Weights of a small transformer language model: MLP 256 SwiGLU, normalized queries and keys.
Each number is 200 + 30 x the weight over its row's rms, rounded and kept within 0 to 999. Layers, rows and columns count from 0. The size before them is the row's rms in percent of the matrix's.

# layer 3 attention output (transposed), 256x128, rms 0.185, rows 72-95, columns 0-127
139,216,210,185,205,186,191,231,250,231,184,186,197,179,234,234,243,224,246,218,220,129,228,257,175,235,183,179,144,230,214,140,198,222,202,151,155,198,186,171,228,146,175,212,190,198,205,142,212,177,220,216,186,143,163,217,225,209,189,202,216,239,184,196,205,187,226,186,178,193,226,196,220,183,225,190,151,156,160,183,169,169,186,245,190,198,191,172,188,221,223,259,207,200,254,178,170,162,147,167,181,179,228,194,199,249,243,163,179,148,193,214,190,239,176,153,193,190,154,205,239,204,136,223,203,202,154,153,241
131,171,137,179,260,237,181,219,166,232,172,177,172,175,224,177,204,253,197,172,197,131,225,204,236,203,191,236,188,195,214,163,206,235,214,240,228,200,206,200,255,196,181,214,186,264,164,211,203,247,111,200,156,224,223,189,169,153,211,235,211,216,204,178,210,236,188,204,208,214,149,195,203,177,232,197,167,248,257,204,220,169,148,238,203,200,156,183,243,256,205,154,217,254,184,248,196,172,218,175,204,198,222,184,220,195,184,159,200,179,201,214,175,148,165,170,221,213,207,186,140,164,206,181,220,207,158,189,212
121,189,200,215,197,179,148,206,232,221,192,236,206,199,225,179,167,279,148,181,202,224,171,205,215,230,200,162,200,170,158,177,188,151,179,230,195,215,174,139,237,197,196,197,162,172,175,178,208,222,174,197,196,210,170,256,193,243,159,166,205,221,230,171,247,167,203,184,229,198,176,264,257,248,215,221,236,160,235,196,236,207,250,183,195,178,223,161,199,158,148,232,256,177,183,205,176,164,224,194,243,249,182,213,181,165,155,172,244,209,188,189,245,202,240,219,214,212,155,204,135,177,199,190,186,165,223,164,223
127,142,177,196,199,203,198,197,197,144,165,268,190,208,217,220,167,214,213,232,180,164,256,157,180,200,218,221,216,197,187,179,180,191,208,235,266,228,199,175,209,184,263,211,154,208,216,155,210,159,171,208,170,181,218,207,197,213,178,171,215,174,183,184,218,238,186,203,188,195,114,178,236,204,180,196,254,182,179,213,170,215,232,178,206,189,209,156,174,158,172,179,162,219,250,192,220,215,213,144,218,105,214,187,241,259,191,205,232,275,237,232,182,239,163,194,235,189,222,223,201,190,229,184,164,162,189,212,211
117,219,199,178,198,195,215,214,218,212,233,220,243,216,235,188,172,229,161,208,215,179,187,116,176,203,258,234,175,244,202,178,226,197,211,201,186,151,211,223,142,233,167,224,188,206,232,157,202,192,204,250,230,206,212,201,246,227,221,196,185,197,230,202,207,190,190,211,190,252,228,144,260,186,226,129,208,216,171,196,186,218,260,228,144,174,224,211,211,181,235,170,202,212,168,152,246,178,161,213,189,214,218,208,280,188,230,195,194,195,180,231,231,151,131,193,215,195,170,206,241,274,164,202,199,248,214,218,200
118,206,224,181,197,220,203,206,168,164,240,226,204,166,240,285,238,249,238,188,233,189,215,162,232,183,199,193,136,184,216,213,219,213,181,184,161,225,237,201,231,240,208,227,188,199,231,156,273,204,178,221,221,214,202,176,229,204,190,178,205,205,183,171,266,154,189,230,219,187,173,188,152,217,253,201,163,199,179,220,216,178,195,198,177,222,205,178,278,216,184,134,192,180,231,142,175,198,209,241,162,225,157,179,178,201,177,228,223,192,200,194,170,160,156,175,168,246,204,215,156,147,142,199,178,213,160,221,229
139,203,210,211,220,220,162,199,164,213,272,205,227,166,134,190,232,225,247,232,217,229,195,221,140,208,149,179,164,161,225,168,192,192,171,227,167,222,194,187,213,262,209,203,167,223,169,221,175,223,176,221,271,197,188,195,255,235,183,215,224,161,206,189,158,187,208,219,218,262,189,227,216,227,224,195,254,185,191,212,212,223,190,216,185,238,221,188,207,209,198,219,155,189,236,136,223,197,252,218,199,112,229,197,211,220,203,223,221,201,226,221,227,202,213,217,181,182,210,155,232,218,168,287,179,173,204,247,161
133,152,219,234,219,194,142,212,165,224,227,233,204,164,169,220,191,194,135,198,160,220,194,223,187,229,161,209,189,131,193,183,165,165,211,227,202,207,151,216,209,216,183,185,236,246,153,216,192,228,239,172,232,152,164,206,195,161,215,182,244,134,234,201,162,215,218,191,171,170,200,268,177,211,135,184,228,155,198,238,194,220,216,186,167,204,223,202,222,179,187,200,172,141,243,203,209,234,228,192,233,231,212,228,180,182,207,140,209,176,226,174,260,177,209,235,177,207,224,218,197,167,225,256,194,207,137,226,227
115,168,229,205,213,166,214,274,195,196,191,209,231,164,157,217,183,180,142,157,173,252,171,188,223,185,203,151,206,195,235,190,242,177,170,238,194,229,182,207,159,160,219,140,219,206,256,160,159,193,219,230,226,221,164,202,124,209,228,225,150,205,162,181,210,159,146,234,193,206,207,239,196,148,218,149,231,178,215,250,210,220,194,174,209,184,238,211,201,188,188,204,240,211,218,154,191,192,191,200,173,222,185,198,156,188,217,147,251,179,201,180,204,214,218,164,219,281,201,197,208,244,216,164,215,226,253,188,194
110,220,177,201,194,203,200,150,206,176,243,125,186,170,227,186,213,248,244,204,189,199,188,176,238,240,223,228,190,218,254,121,222,168,170,180,262,261,182,180,153,283,204,190,182,150,216,184,197,214,132,154,178,203,193,195,155,153,178,215,226,188,196,203,168,215,197,195,193,182,167,190,240,146,187,181,231,168,163,193,146,188,217,193,199,226,203,175,250,187,187,210,173,218,192,191,214,187,162,239,187,244,229,196,180,240,230,247,190,207,200,173,231,169,211,174,194,212,224,197,189,210,253,156,231,218,226,171,238
129,204,246,154,141,154,222,239,140,255,249,193,196,209,233,255,225,275,174,215,192,187,168,207,209,221,173,218,185,236,222,162,240,167,221,177,212,112,247,146,221,207,186,202,191,218,160,162,165,265,181,203,205,175,147,210,174,177,215,239,171,190,221,205,238,207,208,175,204,209,209,172,221,199,193,191,160,180,206,260,205,187,164,206,252,216,205,239,219,172,258,227,201,243,179,190,199,221,231,199,197,167,193,177,196,146,206,210,221,241,206,235,198,184,251,193,218,173,180,207,185,202,242,183,153,210,209,204,181
137,150,143,224,198,124,151,173,173,184,162,191,231,182,198,180,191,186,215,178,203,169,170,259,198,179,196,159,231,211,215,221,122,184,205,219,202,196,190,188,215,166,224,217,218,229,202,233,207,187,192,174,193,246,176,188,178,178,158,174,212,228,207,199,164,182,195,186,167,189,193,201,216,198,152,158,241,201,146,201,235,204,179,228,171,200,153,222,206,224,142,234,202,258,194,117,166,158,195,182,271,199,224,163,159,144,199,231,243,204,209,204,195,225,222,192,174,211,195,206,180,160,217,206,276,169,224,237,236
121,228,190,186,175,206,220,180,174,220,220,155,219,276,207,196,165,229,192,162,198,166,272,226,236,189,208,170,217,225,170,225,165,162,191,254,147,227,235,165,188,227,201,245,215,187,213,168,182,161,199,198,155,236,216,297,243,190,237,213,207,253,199,179,184,164,209,236,190,240,174,192,204,193,206,230,251,183,194,175,220,186,158,185,208,178,174,182,173,128,174,221,199,222,150,223,217,225,218,210,181,218,225,261,177,151,212,159,239,213,186,178,212,184,152,194,174,184,199,235,205,167,188,137,180,179,195,168,207
109,158,232,168,167,203,161,239,212,198,239,191,152,156,190,160,251,196,266,217,223,219,206,199,151,181,202,198,237,205,253,216,208,163,173,164,246,150,187,209,218,194,222,164,205,193,223,223,162,271,214,255,191,167,208,178,162,177,119,215,212,192,162,249,185,144,208,232,196,219,175,191,162,171,233,188,170,211,162,145,208,216,213,225,162,178,213,207,172,200,202,206,155,192,193,168,178,198,210,191,238,185,193,215,216,227,202,176,168,179,261,201,208,163,208,240,238,263,201,189,208,210,219,149,140,241,197,205,208
133,205,228,187,181,167,213,137,174,192,183,239,246,194,221,135,208,181,216,195,169,208,182,156,231,162,189,159,174,199,243,194,185,160,199,257,219,166,199,145,192,220,203,176,189,152,267,223,192,189,161,172,220,228,224,202,203,233,215,190,170,241,148,232,251,165,223,187,259,207,179,175,245,215,197,209,216,172,232,162,230,225,194,185,162,202,251,162,208,206,176,178,157,187,214,176,180,163,205,173,226,254,205,203,225,215,210,229,202,219,205,236,182,246,157,237,254,185,168,186,190,127,190,188,152,152,217,200,156
130,199,209,167,230,249,228,222,213,204,150,224,181,241,183,201,193,161,214,198,244,201,208,173,181,200,226,186,214,204,231,196,194,186,196,159,204,214,237,191,202,209,186,173,142,190,201,232,146,251,214,153,243,187,218,233,168,247,203,264,170,214,142,206,196,218,173,177,204,265,238,173,192,234,226,219,173,183,245,153,201,228,182,150,187,174,198,234,156,196,227,204,116,204,220,228,199,226,141,189,146,161,162,191,194,188,194,186,150,184,182,224,218,218,200,140,166,161,178,160,226,261,245,180,237,191,198,233,208
129,193,206,160,234,222,218,197,192,230,214,159,139,177,147,192,193,223,185,203,197,201,228,178,176,204,182,183,232,178,215,191,204,210,228,222,296,261,132,204,213,188,190,212,224,187,152,213,236,183,241,231,230,154,210,168,239,243,202,237,232,121,248,198,210,179,231,182,211,241,157,194,177,219,176,190,169,199,219,234,200,243,147,163,176,188,204,141,191,210,172,170,200,227,262,152,137,176,232,217,226,210,180,211,189,190,200,179,186,167,176,229,228,242,136,201,175,150,189,184,189,192,205,204,174,222,210,195,210
122,191,192,170,163,162,190,237,243,200,238,166,152,209,157,266,240,222,220,163,177,210,241,234,190,217,169,211,179,167,243,231,164,201,242,226,224,221,151,269,194,208,211,207,203,201,244,216,220,166,187,213,221,197,227,254,181,185,183,184,164,198,238,182,161,135,248,157,188,148,155,234,244,188,190,186,193,138,215,263,206,178,229,209,154,171,183,210,190,190,221,185,148,198,194,158,203,204,203,178,209,202,175,219,148,201,218,153,167,152,211,164,208,223,206,197,224,168,201,155,153,151,228,206,183,187,224,190,205
125,199,132,203,191,233,185,183,199,169,179,225,158,194,207,186,198,241,169,185,199,141,212,125,180,168,189,193,167,157,178,203,216,191,196,239,127,168,188,165,225,196,167,188,228,191,196,184,200,179,165,170,195,252,260,201,234,241,198,155,201,221,229,197,249,182,202,142,166,179,163,228,243,235,195,163,203,157,219,211,222,246,158,217,184,162,254,203,215,169,179,196,228,225,172,221,215,159,158,187,214,167,235,199,248,138,211,247,254,196,158,249,160,150,168,195,209,195,177,211,200,194,188,209,184,186,216,228,181
114,207,202,197,156,235,160,260,232,194,249,213,212,172,217,231,220,211,191,235,202,203,174,224,235,191,213,229,196,184,213,292,192,171,236,220,162,185,203,218,174,182,226,213,208,249,257,243,198,187,157,220,214,237,198,200,165,209,197,196,210,246,219,185,201,158,186,247,199,202,200,239,216,199,172,155,179,195,213,282,215,139,195,252,246,204,183,239,224,181,258,174,200,213,224,186,188,181,247,180,240,244,199,162,241,202,231,176,183,150,215,178,187,272,160,224,188,146,248,214,187,166,189,234,226,199,191,222,185
115,176,277,197,186,202,200,204,232,182,151,224,191,251,237,157,201,255,233,170,188,179,181,206,233,166,170,279,186,233,203,188,219,231,202,192,241,199,268,241,196,180,215,153,205,221,198,201,196,239,213,203,164,165,223,165,215,189,209,228,238,184,187,203,212,239,169,235,241,187,190,145,197,242,277,252,161,213,112,197,201,196,205,151,200,268,204,184,199,236,203,162,190,210,209,262,205,234,180,193,194,205,194,212,155,249,183,249,197,166,194,222,229,190,181,181,218,180,168,218,199,206,211,218,233,217,193,176,194
112,146,222,199,212,203,214,287,204,193,240,170,186,218,190,245,198,140,168,183,248,223,180,193,200,148,205,225,206,216,227,211,205,188,205,210,228,283,234,167,146,222,229,245,197,168,177,203,193,206,227,154,201,209,208,182,238,214,215,234,215,156,200,173,233,206,233,220,219,152,210,206,195,179,202,139,197,203,203,177,246,215,175,138,202,256,225,224,185,203,186,185,195,184,222,202,236,246,242,170,168,177,171,213,195,198,177,213,202,152,200,153,283,181,213,236,225,189,277,190,199,172,168,212,233,228,193,251,201
139,220,202,189,201,193,247,203,229,230,211,187,208,227,219,164,165,189,132,217,252,184,184,214,207,174,250,218,193,225,225,163,239,231,228,169,170,133,262,178,150,233,182,165,225,191,251,244,201,215,183,122,216,268,128,179,220,165,210,198,191,191,174,212,225,183,170,168,167,220,227,151,200,188,223,215,150,206,176,118,223,227,199,160,182,205,170,205,204,208,249,187,230,221,171,192,187,192,175,215,158,214,229,194,217,168,236,219,182,204,231,163,210,181,193,147,219,166,152,192,191,174,208,181,218,196,193,160,229
128,187,239,176,213,194,237,156,193,172,210,216,210,174,288,185,221,263,209,204,202,183,166,147,203,216,185,223,249,156,147,143,178,224,229,205,242,178,202,210,226,187,166,180,229,254,191,153,255,213,166,191,180,245,203,238,222,189,188,229,239,196,240,186,223,247,214,256,188,204,156,230,213,228,172,157,181,213,175,227,211,194,204,195,170,226,226,220,213,242,217,172,192,185,198,213,209,246,197,228,222,168,203,158,204,169,209,191,224,186,200,214,230,261,179,256,252,183,161,244,243,207,166,184,254,237,168,204,173
# layer 3 attention value, 256x128, rms 0.284, rows 73-95, columns 0-127
112,229,219,179,230,171,225,175,181,160,164,210,195,194,228,162,268,185,247,228,213,163,203,187,201,236,208,185,220,148,182,213,154,215,263,229,219,245,170,265,260,231,223,242,187,233,193,180,232,183,170,207,214,247,202,185,221,165,246,200,242,207,191,203,162,182,203,243,175,193,181,167,234,249,226,268,216,252,195,203,240,207,217,173,184,153,212,200,167,217,172,224,194,230,192,212,203,270,175,179,188,203,182,154,170,173,190,191,149,211,188,213,182,203,126,232,183,195,234,225,235,167,250,225,221,163,199,189,206
099,207,205,283,248,190,156,210,148,182,229,179,235,225,197,265,198,177,164,183,187,216,218,207,164,234,184,236,188,225,170,190,102,184,243,171,190,177,200,187,159,204,247,222,159,199,177,216,228,250,238,199,198,165,183,206,207,186,166,192,214,253,155,121,229,186,197,168,212,227,231,175,212,236,170,198,217,197,201,216,220,211,201,204,195,201,174,216,173,235,175,212,226,213,216,206,161,219,237,200,244,203,210,185,204,255,254,144,165,118,178,165,203,200,207,220,238,176,196,217,194,216,225,158,194,183,158,204,174
101,143,207,183,188,216,251,203,161,240,192,200,189,200,219,239,234,233,231,245,232,169,193,202,173,154,270,232,214,211,182,255,192,213,192,208,233,191,168,213,238,185,193,209,161,205,143,208,206,168,228,168,226,221,195,258,249,194,203,151,219,185,213,176,190,161,191,215,178,167,193,171,213,208,198,187,231,242,222,215,205,192,217,210,236,218,219,198,176,149,237,215,213,208,233,199,187,233,185,227,258,166,187,184,184,232,236,189,152,233,334,190,160,246,234,195,215,199,244,215,218,233,245,214,223,177,199,222,182
104,154,211,138,151,225,241,180,202,218,219,215,201,221,211,176,211,251,204,190,215,213,228,206,202,174,229,145,184,259,168,209,207,207,224,202,241,198,189,156,189,244,161,208,200,190,217,186,203,192,232,244,198,189,225,162,248,254,217,247,189,235,197,182,211,198,221,198,233,218,244,197,214,199,231,161,247,180,181,260,193,290,240,149,200,141,232,176,178,281,223,179,217,242,176,194,214,212,199,271,171,223,186,222,232,256,214,188,238,190,206,253,193,202,220,188,192,189,165,190,191,169,173,228,213,211,246,223,200
099,188,167,206,205,211,255,211,168,192,175,202,182,195,198,214,212,200,198,170,196,182,179,235,207,225,168,181,194,212,154,250,218,184,182,180,196,240,244,186,212,234,231,195,212,232,194,167,189,107,218,135,176,227,214,197,235,215,154,190,217,172,204,198,265,182,224,224,179,211,219,161,191,243,199,200,207,203,213,252,273,221,192,216,183,205,193,230,237,241,232,192,184,227,166,130,140,182,175,248,207,220,244,301,189,150,238,187,199,193,183,191,164,181,155,183,162,268,191,174,170,204,182,211,185,212,187,175,221
105,184,173,198,172,191,170,144,162,185,218,258,254,235,109,198,215,215,184,196,240,153,171,221,164,188,188,217,196,175,196,193,242,221,163,204,166,205,200,219,207,222,160,174,274,190,197,210,133,253,193,199,217,172,140,200,227,228,191,205,206,203,246,136,176,247,248,214,137,191,222,199,176,194,229,189,205,173,234,214,195,205,230,202,170,201,158,182,214,183,244,215,155,225,174,143,173,202,259,192,226,152,230,187,187,184,238,210,195,163,226,239,196,208,218,183,208,231,175,186,250,215,233,161,217,196,205,220,218
110,237,186,152,221,202,214,144,197,274,197,268,226,245,199,251,225,207,149,180,233,207,193,236,153,224,194,261,207,171,227,203,174,214,136,173,165,194,194,209,166,204,218,164,210,187,155,234,154,221,223,163,236,206,193,183,205,165,233,235,212,193,239,264,205,182,198,135,154,191,252,221,198,179,186,199,146,183,157,180,194,177,181,193,179,166,188,248,214,158,158,186,200,150,222,187,167,231,217,208,190,209,224,220,224,184,250,187,138,200,200,191,225,186,207,189,197,177,184,220,215,247,226,189,194,268,196,201,196
100,230,234,210,218,171,170,242,233,227,222,200,245,140,163,231,174,177,208,196,158,194,201,215,186,185,161,245,160,186,202,179,207,177,260,219,215,206,247,180,130,250,207,133,193,220,172,208,136,180,275,222,222,167,192,182,163,189,219,182,174,156,163,189,214,175,170,215,217,226,171,229,215,202,212,179,235,164,178,176,231,228,193,215,214,164,181,231,204,202,245,168,241,177,150,195,190,195,210,174,121,219,160,142,162,224,221,188,178,197,185,241,182,226,191,196,200,196,243,171,170,199,165,216,229,251,187,226,177
093,214,226,219,218,208,189,180,192,208,272,213,220,212,200,212,237,240,266,270,195,232,191,184,281,176,259,211,193,261,219,186,173,208,165,148,240,229,249,164,217,216,198,204,217,202,154,190,200,181,173,156,204,186,220,187,113,222,252,243,254,196,213,201,190,217,185,228,221,206,188,193,214,206,163,217,177,161,178,202,198,223,227,135,230,223,202,184,237,233,224,162,166,211,195,216,196,193,195,191,223,191,211,201,153,204,177,198,215,173,173,165,221,185,192,172,184,219,195,281,219,163,213,200,254,238,212,175,253
102,182,221,172,218,240,232,235,221,187,162,178,173,145,195,157,216,209,201,245,170,194,200,198,224,270,174,214,210,167,185,224,155,117,222,112,172,100,244,173,173,226,230,280,174,206,234,199,151,210,225,234,205,168,149,223,167,203,240,166,195,234,204,181,215,155,231,246,198,176,194,165,165,207,193,191,151,179,194,177,171,227,156,159,228,186,221,191,178,218,204,190,167,224,194,207,203,193,243,205,189,198,181,164,196,202,226,173,215,169,170,217,189,242,204,174,216,182,206,200,240,195,212,184,204,208,209,209,178
105,200,157,203,208,174,201,171,173,163,192,199,222,230,182,205,204,216,193,210,198,178,181,169,209,230,189,227,236,238,187,235,172,173,209,195,211,202,219,196,170,164,255,206,258,254,228,248,228,204,180,190,213,193,257,222,177,238,176,203,209,208,165,246,177,246,142,147,217,216,186,192,256,197,195,212,217,186,182,139,222,219,229,146,203,158,183,209,229,195,176,222,236,164,243,145,154,207,204,208,192,144,207,131,230,191,196,233,164,214,171,189,197,183,205,110,159,174,186,174,144,195,201,201,253,198,177,267,217
101,194,209,176,228,171,183,221,184,244,223,201,204,212,223,205,190,190,233,175,123,192,237,198,213,238,194,177,152,232,236,223,190,190,212,232,196,232,187,192,181,176,169,222,221,178,188,133,263,184,187,198,187,180,214,188,196,214,207,157,205,218,180,188,204,201,206,249,202,231,229,175,249,255,201,155,212,228,244,226,186,168,199,190,264,186,235,209,170,196,224,163,196,151,196,239,115,199,256,147,245,179,185,228,219,206,203,178,155,244,161,205,233,177,191,169,194,172,190,175,133,171,187,151,156,178,129,231,186
093,175,228,174,224,231,203,192,166,137,235,240,195,163,217,226,200,164,248,255,226,219,248,185,216,221,194,187,168,222,235,187,221,182,196,220,132,192,167,185,139,221,258,187,201,210,212,223,171,231,202,202,242,170,183,220,174,205,171,195,206,216,214,198,149,211,158,209,186,268,138,243,186,209,224,200,224,191,149,193,231,218,162,202,204,214,165,140,189,172,182,175,220,206,181,225,251,143,188,257,169,190,265,241,191,152,207,178,173,199,256,197,205,185,214,217,227,253,189,200,244,215,199,185,183,244,162,198,225
104,222,263,220,164,178,203,205,183,165,171,155,237,246,161,280,223,196,260,204,146,202,182,180,185,198,203,215,220,226,185,206,248,244,173,260,233,164,196,195,180,214,250,191,176,245,181,172,177,214,205,203,209,231,247,213,191,208,197,241,129,236,188,118,208,184,171,248,218,236,231,196,226,179,200,175,250,197,229,155,234,189,173,223,187,201,253,196,247,188,171,233,210,176,226,177,187,150,243,185,188,215,217,218,206,212,188,208,180,150,192,230,236,217,237,205,215,238,185,205,192,202,227,231,192,154,197,188,152
106,160,172,252,236,206,164,261,227,198,208,209,181,191,198,202,152,226,245,181,227,179,184,170,181,195,162,147,199,193,191,172,208,183,230,157,263,239,176,245,226,242,212,219,195,180,220,207,183,228,201,193,252,159,173,204,196,223,183,178,190,193,217,226,181,175,183,189,211,175,178,222,143,144,271,187,195,199,242,215,203,200,174,227,236,164,246,162,164,201,200,211,102,174,227,232,241,219,194,167,172,222,172,227,174,212,192,173,213,158,193,235,221,245,180,205,250,180,198,262,209,191,214,278,205,185,221,215,199
099,232,193,198,198,235,217,138,228,230,207,187,134,203,128,203,195,220,229,197,188,178,173,189,162,188,236,205,197,167,188,172,208,201,230,225,213,196,158,246,181,207,158,147,264,228,181,191,143,202,247,151,181,204,183,202,204,236,207,217,227,192,150,203,165,170,193,192,205,200,201,221,189,183,198,181,145,283,163,197,242,216,186,192,221,206,188,183,186,170,168,250,214,256,183,182,150,255,168,222,262,249,218,231,203,219,242,223,185,153,214,193,220,197,228,210,193,176,210,149,245,184,167,214,165,187,172,142,212
101,183,174,221,221,189,186,171,236,236,239,167,193,249,153,255,220,201,224,147,184,222,211,228,212,201,176,214,191,166,239,220,150,148,208,194,200,220,164,281,129,210,205,189,201,164,218,219,187,193,232,142,157,241,203,223,168,185,171,183,204,241,236,163,190,173,193,184,237,174,179,190,224,215,173,211,150,168,200,166,250,156,197,235,188,162,186,260,194,137,173,171,197,217,161,161,186,183,215,186,205,199,274,194,180,223,176,195,148,182,233,213,205,180,194,187,183,216,248,205,219,149,209,192,214,228,256,198,223
107,191,159,196,180,246,210,204,156,211,168,176,228,175,203,198,185,224,218,209,149,165,194,214,215,237,198,170,148,198,196,236,145,200,167,299,198,237,173,180,229,213,188,183,212,184,231,184,218,187,220,238,175,255,213,182,211,232,179,150,168,176,212,159,178,195,251,165,199,205,227,193,288,220,188,195,183,211,205,218,174,238,182,171,150,174,212,195,237,238,183,262,185,252,232,218,200,221,211,260,214,181,183,173,222,242,254,212,178,195,171,206,143,187,201,183,223,175,201,252,179,182,175,250,239,174,230,170,180
096,222,211,249,176,129,148,213,193,182,184,210,187,209,243,197,189,154,214,241,190,220,209,233,223,225,185,192,225,180,208,248,199,200,197,184,176,193,213,214,191,266,135,187,266,221,181,199,204,211,218,166,204,209,205,203,196,233,193,224,247,234,288,184,197,174,203,213,186,177,170,238,225,210,185,213,226,193,171,194,238,170,211,220,150,224,132,271,205,178,221,175,197,209,184,155,243,199,192,254,185,228,247,180,245,182,189,195,175,181,143,233,212,207,161,188,180,140,251,189,165,246,221,242,189,236,204,230,163
096,180,271,198,235,159,203,213,195,231,172,218,145,163,201,232,150,195,182,182,228,178,112,193,198,138,185,158,202,199,225,264,214,170,172,199,195,177,249,228,221,165,198,231,218,206,220,233,209,204,168,216,185,202,237,209,184,159,180,224,231,201,128,207,183,237,202,255,233,183,177,190,178,231,188,211,194,182,152,228,192,187,222,196,220,187,212,181,224,239,195,249,146,227,182,218,170,196,132,159,182,195,178,229,158,215,220,222,242,223,236,212,216,159,255,242,200,226,149,192,183,208,207,212,178,251,227,172,175
093,193,187,246,172,180,175,237,230,200,233,178,228,221,217,230,251,232,153,270,234,214,149,202,162,217,179,174,170,232,266,201,206,238,188,216,153,199,227,281,124,218,171,227,249,215,224,184,179,185,214,177,238,196,183,159,239,227,212,207,220,223,175,218,203,179,198,203,237,144,212,198,159,180,206,195,179,223,187,188,226,232,190,260,200,225,159,184,210,208,183,199,193,179,234,188,221,196,213,183,181,194,187,262,166,154,248,231,210,204,222,155,225,184,220,242,187,180,262,206,212,183,149,172,246,236,219,209,163
109,181,223,219,159,193,219,247,270,171,207,163,179,166,219,161,176,183,200,210,185,211,214,183,206,189,148,216,195,213,201,113,174,192,235,243,219,140,247,179,221,214,176,215,171,196,244,186,251,208,146,168,221,143,221,201,193,195,202,243,224,232,196,208,210,181,207,196,216,198,200,173,211,212,286,196,210,189,211,217,180,232,203,137,221,139,247,161,241,248,262,206,210,177,183,217,197,149,238,210,218,211,193,248,198,173,222,180,240,205,192,146,165,208,181,195,203,180,184,207,164,165,189,230,195,183,259,208,243
110,161,259,153,156,206,201,167,151,218,165,183,159,161,275,192,268,226,176,189,220,215,121,202,174,182,240,136,192,149,174,241,204,163,207,172,182,241,207,188,227,218,185,167,211,230,211,200,252,193,197,196,223,227,197,238,219,198,197,215,187,208,173,219,232,227,219,147,188,202,210,200,263,223,212,211,209,232,161,185,168,192,245,193,182,237,180,208,202,206,179,211,130,176,156,157,191,281,209,264,222,199,175,179,208,167,202,192,228,163,210,187,196,209,223,193,215,179,148,198,209,223,181,175,239,210,212,195,223
# layer 3 attention query, 256x128, rms 0.273, rows 96-99, columns 0-127
079,196,215,175,181,156,169,249,227,203,133,189,234,243,155,266,229,216,240,223,169,183,201,224,171,214,205,288,227,174,170,251,179,195,183,173,176,241,264,206,198,206,208,171,146,259,170,209,233,250,232,187,142,176,243,216,140,170,180,186,163,215,172,208,181,164,188,199,183,157,215,198,217,191,223,189,225,202,200,215,204,235,163,214,210,182,217,216,198,221,173,238,167,182,176,218,211,204,216,179,173,153,154,205,168,209,200,165,208,218,232,195,230,294,187,204,216,182,224,226,223,196,192,241,221,222,224,173,199
082,190,225,210,198,188,260,203,243,181,241,143,221,204,230,224,193,188,224,208,193,212,203,210,213,249,200,203,201,199,194,228,169,167,190,218,232,133,148,249,204,200,263,234,206,200,210,198,150,214,182,246,190,157,166,172,163,246,187,196,161,194,209,188,182,214,207,235,187,195,187,202,217,150,202,169,213,147,225,173,178,217,138,249,160,184,200,219,156,182,177,180,243,261,237,148,218,138,197,174,231,209,205,247,236,210,112,145,173,181,173,199,187,217,222,215,226,231,194,174,199,248,194,213,195,175,228,244,217
077,145,113,220,191,243,153,206,182,230,228,237,138,193,182,145,202,199,177,234,237,172,197,196,234,170,235,175,227,210,177,181,193,238,238,185,182,209,233,197,232,212,184,200,242,186,228,160,220,134,178,154,239,269,228,201,267,208,217,224,213,174,211,234,207,202,208,193,226,201,225,206,213,250,199,183,219,226,194,199,220,183,267,174,208,230,209,221,246,199,195,217,194,184,183,239,166,151,155,192,187,188,204,150,204,187,230,262,178,217,165,235,156,151,227,213,203,195,147,193,191,163,227,209,200,217,155,217,185
084,218,205,218,194,207,109,271,189,190,182,247,154,174,182,204,212,184,216,227,226,153,171,215,165,140,207,195,210,163,152,212,216,185,193,204,139,248,224,189,194,203,188,184,189,232,230,185,254,236,215,150,209,201,247,232,207,191,233,211,198,167,166,189,192,189,242,207,200,177,225,205,171,236,240,206,216,203,221,214,181,157,226,140,188,202,231,209,229,219,201,207,216,156,174,211,191,260,160,194,190,177,194,146,165,213,278,166,282,178,197,164,204,224,186,153,199,195,206,266,219,168,218,198,204,223,213,214,162
# layer 3 attention key, 256x128, rms 0.253, rows 96-99, columns 0-127
065,212,146,251,156,194,186,231,238,179,224,204,156,220,171,166,196,180,180,212,231,227,196,210,181,231,225,193,217,225,238,220,201,216,239,180,174,206,175,178,167,184,163,184,184,159,278,193,209,135,189,235,245,184,178,199,204,220,253,209,186,230,254,199,199,178,194,198,276,248,168,172,211,211,167,177,125,176,203,209,219,147,209,147,178,249,163,187,212,198,175,208,240,230,224,200,209,188,193,288,231,240,221,185,259,169,214,213,189,211,193,181,135,194,183,193,191,230,223,214,167,169,182,175,190,164,218,178,198
068,187,177,208,180,211,145,171,187,200,119,206,230,152,197,183,209,220,184,245,170,165,241,234,195,144,229,198,204,204,189,202,189,178,195,194,196,197,259,169,202,229,181,200,216,206,186,207,133,256,197,139,201,173,193,222,173,120,188,167,189,167,158,259,201,271,199,237,217,196,233,194,185,258,254,237,180,203,192,224,186,179,224,169,148,209,176,198,200,162,188,237,170,202,168,199,209,214,215,225,213,149,194,165,184,158,209,174,215,239,202,204,188,158,173,168,244,220,167,224,179,193,177,191,155,236,189,131,196
076,209,277,197,220,212,233,200,182,257,220,226,251,224,223,243,164,213,252,193,200,237,221,192,181,232,154,213,160,219,224,224,191,136,188,148,203,180,212,211,174,165,209,172,221,202,172,199,240,200,146,215,229,192,204,237,196,198,213,194,239,186,200,164,188,127,200,154,154,175,213,225,172,162,177,186,175,235,216,200,208,187,217,206,263,199,197,220,221,190,232,196,235,139,213,227,193,225,242,211,175,190,196,208,147,234,206,186,229,154,236,183,233,145,173,189,142,262,254,145,195,221,204,163,202,172,197,235,199
074,160,137,182,175,191,187,200,202,175,203,205,152,222,157,207,200,229,200,197,208,188,197,224,171,236,155,226,193,223,232,181,194,183,220,131,184,181,157,169,171,158,217,222,182,177,200,208,217,155,159,208,252,220,206,159,183,198,224,191,207,188,260,214,265,153,225,179,219,189,214,264,203,249,186,175,185,224,205,219,215,222,172,200,160,186,183,229,245,201,202,207,193,205,166,183,147,161,158,252,241,252,215,181,211,237,172,205,190,227,181,203,158,198,159,223,237,244,142,128,145,205,206,129,194,175,197,230,199